Part of a small language model's weights: vocabulary 8192, a variant of Muon for these matrices.
Each number is 500 + 25 x the weight over its row's rms, rounded and kept within 0 to 999. Layers, rows and columns count from 0. Numbers have three digits each. The size before them is the row's rms in percent of the matrix's.

# down: layer 9 MLP down (transposed), 3072x768, rms 0.0238, rows 2786-2821, columns 576-767
# up: layer 9 MLP up, 3072x768, rms 0.0426, rows 2787-2822, columns 576-767
down2786 094:520527499481496524513515491496486502509563462549494472522500510487489477485514494522465525528463509504432510513505445499521474532511498513529502471505506525533509491480510520501480463495491487516490499507508472503507503466479514508479479520491546531458432508513510464530514452479503494532502507504471433478530510491437480456437529523506539515505528472485545502482488502526473526479520499477491543453508492444536501478482495518499523505481505544518492494501521490480496455482522506507488450478539483474464526509490513474540491476476482536488468513514469555493489541453490495521
up2787 099:497477508535500500466536514538483534500497478485477497505505508502498488539527502473496528521499505521512510499526484535541490469436491486519494486489440524512485491480527502513546487529511482541476488514475535484554475470473538529456496499509512504540482478490493506487470469492499437507500566466531482448465485538499530432497494542487475500511509520485551479514527482493499460548527531535553490481512510513515493494479516465519468513491537483441508506509514506458450524501500494470499478519492489493495491515461489522507487495506492463527480536527490488518481474550575484517
down2787 101:512505442492479513546522492504475480525464482487507472502477529508491462526555517507515500488471513566487458492446514484489481522485489566503513470500461501507491537488474537533476466513523537503506511508467537497519514524459499473498536515479505506526480523468523522533478543487475497519490552490488493504482484461477515484517535497456499506470459512501556499498460552483473493466490477471550547497538510480515498494474494477501499507516542500536479519524478504487513499517495467500473482458488520501504491534545520541474507511483495465471472503472461517490546488503529483465
up2788 101:451489521547514473491512544509499501489505496481518498553462507468502512511476471502460521470526483530529524559524519509497487512448487513480502469457464525571513543507512553497511515495502512503468508500483487484535491475507471461451515530514519483463508483488504488491514532475525512505479494482491476505439468477522528508521484486519492452489554512518487528471509492490530513473522479529491533542466481495530480545481474469489508462524537439470495521472522485486539478481555474526454460489507537512477447545477533516515555495490505556496507456519468522489488536502500513458
down2788 101:554506535519480520527447493456484506489490495463513499500461501491506538489506490528497427449505485453482539497488525467492489511515495498492499484528505511486526521494465515544492537533505476479506526505478491495455472534488500464488459478484494503503502493518458518529493477497504498492497466486485521494491480515513476466477523529544485509499502526513538503468494511532492529521490510479479493497494507518522521533488456458492514528463481532502502527515513525473499543551461496501501509519528499458510518514497529506515472476477522487454491522491489480503488509496500533502
up2789 094:449466471505449498488510538493526510497486454456498510516513512477507529494462498487520509489506504458473473495462489453500502491485495511461478520484494533498478510518473468493465503484491462457510481473512532521486479477492493489481524523466525471489506453508494480549470512488471474512490532544473517488551488487482507527492518487491503506499485541497494511488514521488461473502531510511523452503453463491535536488495479449477500481452484519506516487536488497568437496482514508477519455526485504522475482531497503517518492528507506505553466481494486505507483511517513512471
down2789 096:475510516500471496476505518481522555500505549508486457509489532465531502511510492550516528478521513493510515508510539487504542479502474481525475498505531478537502485509519481533489508473527486513497503475479529512527510491541516465476496492515483538498503552487499478468513496509477528511509496482518520447507505504498524504464485519516480478507529454531528466489503506522504516483431480472463500509544512521546426415514533498508517493500507486514501475453488535525528482499521488517530531520499493512483471526494498503484497515474465528515464506512512500490498482520494510499
up2790 104:468503546517501487499504515519467455525464478477528516487497494504494536463517492476546544522494534538500529482539452497489532467518487500563489509501471470504497504491498494477498505536489486478496478504493468524521509529459504473502482538543521495545514486475488501479456519529474503503496510514537506482468507508496525516520500470468470514515473481462488538486526476504516501500484500469496522461526554476502473511494497478510524478498481526524468461526526462438503488464481484507513527459549482492580480501472502514519466503549528518489496466530475480478529487522535491509
down2790 100:462457519468488540507494488458503519489495513480467515545463525493500510546516489469497503500483525502514503485463509520536492515502484480458505508476537514459551490503502514480518499526489512560512538437487544508462514494483496527475513498539517492467498491500482469541498490521473576532521505503449515559501493498496511466526464490434469498484481497526423521492465599486488491502568520525504510539484502498460505504475519503485481522539503468481474483493501502533509495509526526465494499478499461543489471504474489490454438502515503492513445500480504486531506503460465514527
up2791 098:530481485532510487469533508487508518497499518450488507509476474500475496454523483465448433502505500472497512525471522477527457466499501493498471473504529526495527529469483501482486528525515498509486480531530482518507504535467514447511499459519516461531492502526490522528500523542506514477457513475533514493527541456504510472524497504469452521489502536489500541498485514520516498524535482505493497536496526505506493513526515493519522509488464510535527474488476508504524494535484517490518490488502520514521477515544491470522556458534512513519477470502497516533488491537483492491
down2791 100:502478484436507506552501463514482465476476488491494492468475537557489479497505456515529500524492506522488511524488486552542535547521521470527515524470540517511461462517525499515531521475503531484485492511503496512500500466523494508529474496486525502500487448496522517534462492488524528512479504520469475487509499494496474516517526521515569520479496509531474498467498484521492506478491506543522498515487520501494513516487534473461487501481516466497496472539473461522487506474517463483493533545521499489462493469530511549473524511547519473500510512499583497446531521509497489538
up2792 102:495494517505472515535487501476518537512552531473470511485452482495483503500501541521507486438471521477517557521475554466460514503505486510523519516480490525511490505512531528497469526484530499490497504542505463435485508465450515471504477561501500486497485506528514518532534502505524488515504514516479520521487470510484495479524509480485476498501485472495489510525527455542505505550514563496494453523503477489494491499493477459520517488567463485480492469436471543488470490486481489524512548467481508485530515556527511464489545530532488485487504486528510521486494527480518487445
down2792 100:530503540524491467495513514474470491509487517508519485453489520480510509504496482559495483502496516480521483551462478511529507458504482484540495468539487500478511520504450473479485523509487475451487495498499512508523486502467493494501478488478482490557514519477458501486474456440462525496483483487501457509523476507512458539501500503493506483515511536551484472460505546519510461488520487528512524479469504480462479501478486483482473490456469495526500472461525488487520517523495495461482456468542516466489506502531494482519506513504515502500494492515504508484522527532506532495
up2793 096:490475496491451527542504512499496450504497506501513481486507507515450516472546524490518512461472482506508489477487451504503483512494530483526483491508450490487499529533469522508523518491510523446489515496481522503498492489536508493503517501514493497510499551497517487472529473483451503498525496494501508478485482546522486517488474508465451468511475444482497494516457493489561487532491493490487471500496520538486485535482479524496443489505506534527527461522479508508482517463494513486518502473505492512482488544497476531494502465462521542538459479509512508501490470473535502524
down2793 097:527466539497552476502481480508465507472458477530488472513481482507518505496560506461501497528476476500458485519516507527532448472542453462516484526522475525448539449451542504481511503486450491513478505519521477499500481514495510517491476497509512486505482474484446519507519482516512473488488537504526508506539507490463501500483532550491566516464500496504535551516479491486527534483522525493517472496536516486495495497524477482490452492497511502523473524489518501514517521520536507487533480495518484534472511453498506504498527474498502472495481492472541539489536543473503467490
up2794 099:512472519536461489537547550492455515514475474509515465475476502465453530500500506463505526509467489524509530512526505517533498498517508510476535529495527483552509530512475474486506479493511503511503510525548496520494507485507491470474521461458511531487469518524518514547465520452494475450512454486489500520506490489535507525484518520512509484530464535462526512510511526524527500532501528523461462506498464453540489494517488455500491504503513491459496517512512455524520468445497457480521469509465501499442482530544509443558486489536522477500501522515495510528478477527496523471
down2794 093:512541474496480488496493467493510507536544511501484449541511497480492554479460475513500505521505479501474504518497509474502517440475486488455508494487473477470417523479492543515552511508477510508496454463504492518507452507541553496496495488500484504540468481543535549522499535544507528475479522478525535499486457519435507454518535462563486551503498482538511480524497495486494510486511512455468484500521551563470510429530520523480467491494480504481500533519451502537461497503505526470462508482511511456506539492499468515494487508518471499490448530470536488494506558506523513523
up2795 102:515558514486530495530511481509513458507496437558481507535474514513495506542521489473523504520520549513442464500495455503511470457524485501541480548486508526486478550524502506462488486510536505510493486477483455468536533487525479497461538526513501511510511508491496499463512500509473512503515478528496527487513520497510535501483432511456480513530481548521503477488493496501474514533518493487477488481558501520511464468485498500519517549499502474457470494530518478528488479522524493509497539502453495508505488521479474514509520534482498527496463474518521499523509512498499507497
down2795 101:503509482479502495492482512480549494482524482471527520503492517495505522494446513518474489489527509530487527565486529564476475472477510556485526463478501450486497469536541501480491482493522505473481492482513527514472482538525505489574485463527520473500478509502452488457491502477526473492500528511488504512435487503465493516502492466475507457503475519487540525466509479455494505465465494522537509481482540500506501540490534531447536488446539491532499499536494491522556470554477483510512536511507539524501574526444480479472454511508477481470515496488471532500507541517501500464
up2796 099:482528512503511453460474486497480462484496507507502481501560459509511530452506497513511502483480522526524566501479558532459526527489511526499480492469470461484520510456523447479494497486501492472516469489501476485501533535482494528503507514552520509486523480513492522487491522461526515439506489531495530483501523557457451467475524522478517471490529511481461479510501526547545506478508493504499536530481530511524502526519450491518497472478482531485502528493476473481522498512512523486529509506488509539499491517454528545484535542499505483512498544490510465477516507557499497472
down2796 099:520529492494466550485522495469467467487505472529483481497441473475459560481506498493500501492507475537535467499538501544454502508483536522500485520507469498460501539472486562509491487519495471565498521490531483513510526486540489511536494495442472508523482466506501494496563454500521540506461450496470491480497527579532478540500490459498499457507510517519513503529450534476475523512469529480510487478510509461483524476499465467528487516523485502566500516541451527521505474463493499524526486540469494481469509479500515529513528499496518517499511475515474494474463539476503511473
up2797 107:510478494445496466474483463496501511511512513520513483488521498506514509484469529502502522486478473506475506524530512444486520497498492480498485541536498534491489447554491530540523486495462529486492473538512506530471509527535545495504503564510521497455493529520488519497481495564503506527482521474500475503554468555519486483508501487468547508489489451466464486468499492493506471463498491483506472538491491520502491471519486517483486498482521514524530490485504503514469474475544573460480490534484494481503456463510512500457470502482529458501511474443514478531490493486502489450
down2797 110:497506525493504471495483496500445517465507497514453476488482512522473485478480513468470534501499461467502483496479514487470514515503482504481488500540499533481512531538515496492486467512475513505485516506508444480508507470467485520524509509492547537482485484497469496469521524513487486516470481527507502466454537471484486531479472504513480464505513499479488488493493470496519498475526518496514481533517503504471496454469528496515498433532492517503492522484494508507465499508530459495478520466516494489535541500495518417483484497455456482466502514509508480478494510537506511513
up2798 099:513500519483450504435494449511495493484525473542456506510456541494491491513532495508474519517439457545510481503533487476471476559478517484473467496532518456519542518468479486524538462511492510539468537505522501513523480522529531504464501529536522497514501488433510518513504506527494505520544465511479488495485526511506509497482474497482535481523498499476521498503494468524528483513459481519490493494498479557524479515490494544499439480508473488531478528500494522545504480496481471522497495525480459469471528548502505466534473535491535481486466484513489544537489461543467521472
down2798 103:499529530519527495520507491519505507476523524521510509495512499444495497484495514484501489523517519433471500498500475523489494484499472491500516544506505457541489433480520498489479501496499503541522534542496485462472516489508482500476484496513497532509524513501505471489467530529506509518497526484491493578542488499488507539466469517522536510511520537512518499502465496500465496467480518519550494516529539508523535491525550514511539456498481477474538493467481474458530432526577508452527527556504492516469499501497525527474506519510489466454494533493496465428482502463490496489
up2799 100:486490468513519528495542524523516544535510502529497496465511530492477530501482507494504467527471495500488527476465493459517519484560474524561481481542496481491487511466526466489518514495540477516510484502534521546556507481491490467535485518481466477511481500514508472488500514503502504476509518478491531522539527547515550466523468514485488525503499539523503507552506478476441554527511526526476499527447483505467453491519549525491539495524498485480483508469442537504493486463512520475511450522483494485522538458490545485470486526451513537482518510496481540509495506519492472477
down2799 109:494487520515475499546514532499518509542505522483533484549514494514480492508451538522480496523492543548458472490541503529481479521468499569493518526507523509458493497542502496469492554470488479512516472555492494447505555511481515517518515490486508498496512523528485486480479520483521526454497500485458499462479488462503469546495512475506494510522508514468475469524474491457466511509447493504500535496511486524484520475507526523507494508485526502491534525506501423497497509487480505509486536527523511441502455498528492495501499465470511485561525512514471489449494485537455515519
up2800 099:515515469527498473466484493495508513505530521465473502496508480500532503446487553489466515487481533518561506485536490508476490491515495509498489511523512475495522547522499502568466522497484465535518513490469512522539501522486489477516485525520494506506519499473543463464476521519468490516461460480461530501464491511508533499477486528515518512511453501500530452483497495509533494570524480500492520507481473497500503475508505476489513514479473488489513471478572518517518471528491511510474533515498519529502545486479504511548498481515518462513495472522506470505464503492475480483
down2800 100:453525536503510511490467479495501526525488499564511531536485510512487539493477479518535489517529522510517476499484452512523480463477502521469490503544446516486487459524516514430495474504448454494495521547480489465517486515518543503494532495501525507516527474533489485532560522491504485545511531525550488469540528522507512527497498492489479481479501510534479508515475546536513476491441512514521471498527481505468476519513475470476513483471536462525531501499517486485503507503535538459505484510473519539536466482527511469489470485469519520489497495469512463487500485516514514486
up2801 096:490487526499504530501435469494477487484502482512510448500484507471523515523531517502479471473522504518447501510465506503473500492444526487508457471514502488555481514521553529519504511515500501504493508512521518519523506516497517549515497525467505492514533522494536449494519490507515523473520475525523494470457467505482504492541477514474496503509462503452472504486520519476491494506464516529489513584450499507517502491474509516462546472488484472581495485472509498483513494510516509506470477512521515504504501556475518505533550495513454521429510498518542521492481510485472544488
down2801 100:452486470504508508497524468503510474513519465494528533496571468478488551476455465489526494493488489491491483501521513517505525477540533521482497444537518548446485513451439512502499505495507477492485442508484505496477496519512461448495522504448498486492484502498518500507489517504480485471496506535514481487546486514486545483513499525517494501516505501465524463498455536476496493512504504480495475534465536527511545465525518483493477527470537508497536501519530475465496515529491522502498499466455463554499496533501469514468489500466538516452482496515507506500470480517495485489
up2802 102:491487475528568456513463483549499486464516479481522524499514443517454498487495516520468513478481516581547479498509515483483500494506513536503523467505534481492454483514571481496556479506527500509525521464533466475457520491462461531471530497512464519470513485499448525517507535467485496523521467535474520501494479513476521450513492484489498478546515478509488515488507535474523461483475479505507532496507496471440510492511495461485515451526493521508499497502468470518555488529481484496449465508515491506481440489503508545501471486528467514507547532487540487481524491485496518462
down2802 099:530514552484490506494502517491507509475555526465482478456455513518482468543526493503497489518482451467491536462510441530504510519485484540544478518493510463556535512500488513493508499500439541463442515474464518520475532494548486514504476507504534485492479483520482490510498514518511449470506467494496492507428464466468490470489480518485490521517500540525509475535501572541474492505498458443455537483501455543521505515503489519433487521483541458506505494498537521458437487534539500530497482520468503506482487479486490522454487516529520443515521469495514510480502498530456501535
up2803 093:514460497537503498490492514485499526479511479493506538528480514517527540491516536484493478560526509479480519524498504508499475511510536547568462532485465461446510541486501489497512492464522533504513531506502480507496474479506519527467507545473472470514509522462517463512494440476513532485520481474482482486482520505505529519464495497486489486513503528487543457474514508498499519519488468511508550521517515476516532503507508521518460545529484486495466477539488524484442534535506483482479495486506464523488506507537519494522516539506498474468509506457528531489535493480484499477
down2803 097:522495480528528494494516514499558477520509535503514482500472511491489508539491458516486488503518493474550517527510527483499476498478525482486507471526453507541471484476514523495509473487467438519563483533520469482535537496449443522505463494475513488498486483490513502488488507490536516514484506470502529497513516505463502501480513469467521482451470525491528466491532513489490506460489494490504490484546513515511533515465512519513515480504504450502513508523538516507527528534511486540518512506453466498494463523478486441474504491465509517518519491505514443437499499488530515498
up2804 101:500478473489503489440499449513456550454501505511499554508473449477508509534505520443450491499518511494530518525485499487516550501490515535498531513477509525512483534486496520505459449505519510498516508508513492481464490506540522512535496497514528518501520530506509461528492506458458487466544549515500474523450490513503521507515520461537532487491500502486486468464501535487493490496457517517530548486518499497513528515509504492504502469556542487434475502476474494511535489450497493535467517522541468526538459512525526521483513521499517471523482499485497443497576504492502494505
down2804 106:468511522500516491503499500504524470497462494510502475506489496471499517487516496505465491487493466482472507466539415503481497471493464484536506470505477505489498499512476491486464512505422532503524506491487515447507480482539476541517491520498535548523505494545542524506478518473512477506449522509490491497523482411488506514496528514485478525464488484514506545470470540540503456468520450481518476500497531519472484507503555504504522518511485484531524517543515449472507444480534481510510492497524507503479501502532579561494503462510519482483482524513529499515506503525519495508
up2805 100:551525522513487546521522521479556483464499507544511504512512487504504533540473534509477526486546507515471525521536557512506512470531497482518472489532482559479508517488467487483500509524449505487524526489507510507477468554498457496489479527554468485554532525533500482507474537476492513507487534484498490474455475494506499506497536501489511531506532488478471538512495503484521516472454492530517503542508504504510501505542484506476516485494483491504465551509480496489493521502478545497485538472511503503498518502481499469505490456489499535512519474478517486530463510510554497503
down2805 098:471474537491503489473497532517448544460494478560515472527463524510463533472468497532560468509507492486503503499497493499466504457486514531509493528482484513492500480548553511485503451494498484528469525500525481479483486510499559517497439489514472503470503494533459494529508536515462515496476539535510539498516508531506468461504472482572517505496443476467543460504460500484549518523493489491489487500505542463495493460527526520523507541483474501535532494501533527537527511540505498491482507490512505515475546519497489511524499518494494476502503532504531523535487513451494467474
up2806 103:522518489475463482514508502500509446461511518536483514513507456506541525515466487503478423517545484500492552472500523504498466457546501500501509499506496556488493535529526469459479539523529482485518454508510485502503475509451501509479503507518510519502524513504508520480502514441448511491471491498535560558451491529519519509496544497479509493498508454479543492505496557524461505499497517521490486572510508530485472493497511505509461478512445505495519495507476488495500478539501492512533458491459502536488525508471488486535484475543472532491537454510553523517508480512496525518
down2806 100:509461498480486549491522469515493462522500536510496471510480504501480505493527508504482511541503489468520500498504480502471452416522464546504479517502468510560476511534532474541477501520546482517481481490458463489521486568464579494484490465486453476506545520473496478530499486560541507498512530498492501531492532535517494480481459489529498511516476440504525510517483459482512510504504481519447502501501507489456528515516495507484554510501530480498432501486454510493499507501484447508485498470524452499508520504514498495509524501459487538498482526495467474542486480536468508502
up2807 096:473536513523511504505526488532474526510456513507483500531504485488518513500494512554537476509516493519497481479512496443488546495483526501507485514512477535519501482480489521467512485506540462483510486534470511497490515530505497503521486490562527504525480494509509448460495485499522510513513457497499490473486501517540509497475486505501493461530521484499455532524490490492514527519512501535512527476480485520478494520524495515463519501539477484479537477473506504472468462490434506479490535523493520521517521496538459510501519456462499500519520510479492494491515505426467462464
down2807 098:504502464493490523493505500495487468532502495535489501464492509479500509479466479464512497479512499480483491512472502514500528525495500533478535486456527498503489518499526459501514544465464458496481511527540529494517451476463506531497478455452504498474465498522505499500551499502468451497495564543522560473526522527539516502515512506513502550509534486519509458480514494518534535490496531502482491497512489481504524465479521472523479541449512504468497502450474495526509539466520505536504520544494530527493479511555474451501458523541468503471497511534462480480512530495495527551
up2808 096:444464504494518487504485478524466470499521497472509509477518484500531508498511446478480499515513478476470472516493504504478486518482515525492495527489521470502468513500438475531483488453486508523497490518501460508495525469500465508508496486560533500554531539535508519498503503508478470484553520518486499481532497471464513523457499475480511501492529533481535485507502484527529499532504481480536514523478445526518483460510482540455525557464513497512559512522528455499501453521492536518500453483523487555526507507485523493476511488529528495498504525496472518477512498514456483505
down2808 097:534480473525486464486494493505520467545440545505496501510470533530515520469482518481458483541536511452518540478493504491481503494509494477473511540476500526526511473525516532481520485521510523517499467456509508461455528515472526457552485490470480499484464515464489500535486471495500490549514485524502514478489480533499511494484503476481502533520519495551501475487547543452512509466542519457485500457483524487519481504490509501496530494507481455541494506505522553538473493524474499517473485532500502465509478477493498453497507477512492537476495489529510497503497506477517526507
up2809 096:489521481478457530488483541496462513518466491491464521508499526494457477532503505483488492481510502486490496509510463514517467519526512477501536519477513525494527539550523547495479469474519518481506508466490477524504520511481539477495521530544470496522470538546502522510515482469539474479501529516524547513505497515525424523493495469466508494462525533486512497497522520504479535474458489498461480483490523512519490480522450470490520537483502506499497533517502527475495484466511481553530528463514510489496515563503483411492516469475481491495500512500510505508519522517531512520
down2809 090:495490518541516479501463491461504465502504559489492495460540507493506500524535521498502522533510479495494499485513485526473509515497477471484505461508496489487510509455515435511520508449523529493500464507477467494487487518494521482513502512532487486514545515524452482488476495534502490519508483527479496499525498500473500541466562505472475480479498535498492511537520511535507496476467488496477482515508499483498566516475490512522530504479543475486522481502497521507525506532473499498543512493470501497498463497488467502444494498486492455479455504493501459511484539521511517517
up2810 107:518494486508460528512523520506490502510497498557462525454527487505439538512468507537542479511509522488501496502483485522480519464516468471509534514534527502474535570462520527476548469476522487471562521522527485468464493505491476485487503503500532496499454482508491521498517507488498483513474542499523526495456462516450530504465540483542519463500516509523531532529487465496513537495564496491476521498466484482485474484507473527516526510521487508510473501516533546521505513502486539502481466471563515479533491537505498509503540506453521504498498545472538477485480465470492484485
down2810 093:493521456494520462484459546507490466471517562471478476510482479486469499517505449514497515490534520524517486498499481460545475495451478504508501476473465504491527500540513502538475519494533507517493511484509499501462554498485438452484499533448546517497477516505513486478488506523518504464491497524482518504461475495548482493459523497515537491457471485531471508517523571480500503476476504530474477462521467498517470505478490494477481470481467482470513541484520489487487504477504484480464489522518488513485487531544457499495476518503522471513558471504538533487511495497502557480
up2811 099:536482458490486489528519501514510579487492479486511484474482525541445530484526537526487456536503504471492511463485502519486466520477476483496490536495500489465455521505557491472470521527475503473514526440470486490499480490517498515506402474514462503484500499480552512526511495462502520473484515473498473529457480503473493476452481505516464463509475492502455557559494525499514472499505525518540441480469477460482515477505525540495520446493517512549484485491530465468495490501543513525476507485526541526545495519533485509513517461491532507516499492475469478484527511494454482503
down2811 098:533528539523502497496512480494496489488498467464523518519512514504540471519454508523535495527491509545480493503525499456474500484527483521491503506524487512494486489469479507500498507490501467516472506469526525506492491539505497457517484471491501472499457512521502496483480547499490519430556504504522541476530475519528464472540474497552480529543472519470484453515539472509543528515503529533513487494477501512523491535512507474513459506483484532477512471474515468508516489516508545507486464506468470477502511472537484468487490540485485477547531517528497507486510460503518469552
up2812 098:504519477525458457487502487511502519485553529463493476501486504485491466498500479513468504478513492518500511449523474518504488513508507492482519502476526506471499473543515489498525550507541473508490490519488511515493471500474516498508454518522512481518490490502462521487499480484512516482535525495497541428531456440538523522499508518501484495532519482471468515487500501454477504520534558441435507527484479505440526474481515517465460508481536479479502508486522494519503496482494484488493500492543456493523488501518490500507496527522511490521502506486532508504485476485473512490
down2812 092:538480526477521553493536469501486479515511488498484493541547507529511532547536524496533487508483512503481470499507466424518515482471459535530429553477487524503545499493506498465499512497498512515498499493507514518489509521473494496521494482502480524535496458473485511468506498507454477515527485480529502499517482511492472478463488489485515488471511487505529474526514534481510503465531469540509599504513515493478477529499516508520491495456485506501492472487501512447519478501524479519530531484506522509519541550487517474494501497492467524563527482472494524489484489478539481482
up2813 102:426496477484470481491491498513488540507502491484526495500509520511486503507529559445462526501474475505459491509502487482457518487485476520472471501484477543492524539516469527532516460515492512489487530471496465506473484560508536468524491500440510520499486481478525512491461536499467503495470527496511506508464525487485530491510475518487520491500550449553487495505496495511488510501485484485535483512491503472530494440468473512498531490496479518479499481475507492517535518478478510492540482508476522554569467495502517472520515463483478436457496505486528468495519506531525546473
down2813 108:555510498539512526526531500500507540514509476503471528519508511479494470510514525460508501520488502500508479521520490532500492455484517534505514511545519517520497505510510526510483500445486499495527490507525511497496513515517500475555463502521469498502477546518500527456536470487485545499490515510537507498484517556520474544516473490531456518525525497506517495521526489492520506506518524482454492519518491513499478481505495501500492505472497537509500512466507495513466529458517544476489505480507521471500483486483497482489520457475488535519508511486466477480482495487475456531
up2814 097:481498516502489526468543489524497479482505500528508433513506497513521492531506483497485493483528475505431510494548508497483505533518513495533528474539514520519493474532510489481494510488488497495467489462503466494477538486479470478504497488485534504493481459467506530485511495516511507521472517498530533490496463485508518457462489508536457510509505523511467506464516515460487509472506496522481508534528501521501477551519438565513507475504447462504502521505504532460520465456543511498487490539529517470506495479521474482503522511527487471526480529534465492496534485481541527532
down2814 095:481476486499484495542455463538493553479456488470514515519460508490515477490489492500492544552488529491499510491530473500529486492501462519472455520483486506477512531502525522490532520488506452447482508492489525502498493503489492512498524467524544521461511527492526464507503483502504502486490501517493510542523486455515509536495494483474530511511485519482508475543492536517490512483477504496482528528496477481510507499479530430468494559496554524505527442481519497521485501546501511488486513460505473484500477503510514490448512496495479503534523460492486503483499501555438438457
up2815 097:501496492532494500480460521481512516526464523492451505487507544484534507556494476492480511510483523494542501514467532553491508500493508443498496536512514517489475502481508571434504499487525474488520533516529453507488464509495540490475494505495532502510477468517503503548481472524520527450501484527492458480494515483507515524499483528470477524501510517482497510488494504524460502492490524506482516467468536510528492460516498497505519510468476508467524448492512527465451495573507474493518501508516471508519519554516507480482461470541507506509527510503496419481508505473493496530
down2815 094:535511526484455511507532505498495457457515566498474490496470519526552513538504483521492487537507492494494516530525465515487534495533486505499461486487494485511504497489510533494507473479517562493472511467487546478480473480508449492489491513494432519517518489480522525490503516489509487495537541501485531515517484505459548456482501447446494534503488466503467490502487491515496528518498437483489492537467514511494550511480523487485455480547505440519498499523491462510508462457501470488525553498486498500508501510498467464528507461509538481467505469487523556489447497481474514494
up2816 103:516453493528480486524508499519519463496491475553511491527497519497467477447497509465459471488466531472453458555546522486467525514505512496507549511544525487429519529521503511504490499467504484503495490487496539527478502498503540472506509520461470584522534497470488479520463521545480508526485468533484520530537499532525524496472513528482521462480496493504533557505529561504512521488463449507465529440533472506478501492476501450463479532505488514502482461519488522475527498510509481505518500552511534539502487498522499493496418485513533511474509488476509488470517493481486535506
down2816 100:524480498499482517457451477497479475474532520492509508520494529485489513499467550493527479525494514458517538504502486535489460446461484496488479510493487514491501466462504492453502503491473505496476495494500514492485515485520482498460503528483477450478480484561510559497540527505494493499485480462507547506451521478443494497517479510488500454511493468459480510477479477489516514472475515508521479530530554484533483523520521537479481501536521500471524512530498453468498488511487521492507507505460497507515503539480510469512539488485519520484465491527493492488509451492448474491
up2817 102:478511544487501512461489476516503531489517529531522518523520496473532541525512496505432503548491479482486511512541436495505480511487509485470488531500471496516489545537507488482505520533459510505477511473528512543513503561491486510520509497493509511439440497501464505475511535485516516497484521491505546486527517506525489516530501473476516478535530476502512501466497507480500516508503524536500517476494529500507492499534535486465502515516494466500503517493504501496544517514518468536517511476531518510501472453463493487488498510529576537519451487456474486514479500462478527487
down2817 099:520511534490466500517483511506522475507465468499486454524510497515521470537452551490540469504523537468498453494523524511501496481541511513498531494493482477506541476510514537532490506489492510427471506510488510489498533525521513487487543493489477509492531490507490508503506492479479468536503521520479504524477541499501505520472527521484476530499524504485537464480512504501490533489528461471502506486507504490479479517489501540433522451517510551508484515477535506499473531488487481503512468512525498443464516490536522456519519541532503548470533468504513483495488499537498518505
up2818 103:527494560515506481440472464494509519492483495506506487484456486522498505482507516483504504514534517506483525502512477455475487478457521528499520510516535527483484444491522482549529479480555487517541520550530496468506527487512432534506489529508480494494486483518480518482488515524473520524525476502427468510505513488523460538502519509508486484476505500525464500452455487505485484522493506486483493538475482472462487476550540526474478546458436520521482483478476438509507459474478513558555504467531512499438475524500522522460499497514508475514485493528510509528498485499501526487
down2818 100:506515506503502512502506496493503516476475506519484461505453506503485470490503497500484514507481563497544464454487480515512499466517513485511471507532489489429516472492518541436457527482453520481499491508522513525482470475504523451518503535535477521497503486541493530482513507571493527483471495534489476507499504536478486496507503512492452497495480472495470498505496451486510499483490502511512475490490508500492501493497468488497515490503491451490553520484477517559505505496508508512496527525476509487503487478483527488505493516506490462481507485490487488509513498501521511499
up2819 099:494460456517533522514498502506473460492473460501526511520536485536486510503507520545470525495500548502500489526523488461521536478508476514564443526497522548505487525493492485498492539534485511508523513542473509505495477531468481480479532491514479497514503455526478520495500483493494511524517508494478525516451506482505453525526542517478466488471484472500512487496496496533517482487530523539512500516512482506486485488466531496529565473523555528504518480496500521500502501500558482542545496462462491499531512496491427512475517478514490500522494475542438495478543481483524497492
down2819 102:490488516535549455489507525451480501474506519469479487493491503486527516500567465521495495525511512458524487494477528512524511474494534501506501555481474487532504491464510518499478510494451487538504535472495550504484537520531498507563513483495483481515519493513494475541446485472488498483526516528517523494508498513481478499540488456557478503519486495469471470491538494496470506493539493484538466509475494482498487506478520512493499495542517496504510513526516497465492509492557481464432486544473538484507519488538541512477486480526519524497479511468501500517502463467477490538
up2820 104:526470520514489507502496511473485520463511505487523515500491549493475497471508468460486496504514505515497514532495490494476484538522479531497535517433486503499523543494451537532476524480509499518492448500528479496466519498489465509527458514525485493500527485477549511517512554478509536514490451507490478475438505488483519476469494490526521530461542490509529532558506522487505510465497502490498490487513471558507518470525520495522489490499512495525515520440442495531508482498525506483542486480490487492471511500485487539490509471482514488507487465435513487502520464510524502498
down2820 103:482500494489476500464470500500487484538525518486478461493478493511532485473499484531497490518474446539515514489522442535503499505528537476495509516489543476525466452516529491493484508469473491532517506489519514490490498545521470488463486535506515501541549547522469501534519495510493469454493549499519522553484520476483500487515492486495489480492503477449503493459529510521498494479487482504474488488472489458486491471509493499464477477500483523532544476483482498511467518542520510488489514507465490522470505441501484536495490509472443465522493502478470487504529523462507467518
up2821 099:535486501482514507492475536503518527504517486512527493507493496471475528533503501524480449528517524491485516538500489533499523495510540498499511511511503485472484504502493461514536491515525495544505510546513553537498499495499499456497494477488496512511505547488505485475486515520494497510450488479490490504529558479509472522469536519505492482475504476463482502482523508529543491496487547481464497493496518505486445529514541532482497495514499461491513509484515552481552496494504477495496485514475480469498536502469536489474507474533483529527501478488477518516487498460491463601
down2821 095:498495486509477536553529475494478514553498536529496526512497524539480515504462505528513496464480509558483475496451521476480534535498475477452497532531528469488533524482476519458478502496533528485491463482510539489484484524518533504501555506465494524470502518476545509526486488467478511503525443485486482463494504458485541503527493501516524476510454482496543513504513492522464522486525496478506456522508504454479506483501541490465480471507522499520475556539485503472494472524491503533453533502501508509475492531492475483513517488472531495500464533488470499489470515501484512478
up2822 101:459496474486520451518518527514462528511492525515479460496532506516482462478478486463474453491513499507515531537473519471462473517498469482543521519487463507498507490456489493478434483496506523486481530506490522529521455458488473473522505484485523479497529467521535488519503493440526514477515552526510551500496527462517469493519466490521532543521494553498496516492472531483485519504510501493525517519539498471496487512478529526489517510510523493521462486503503481519520504480517492461505544469507514565498498499535498508497488496505512469490511550482461479458501517477481474471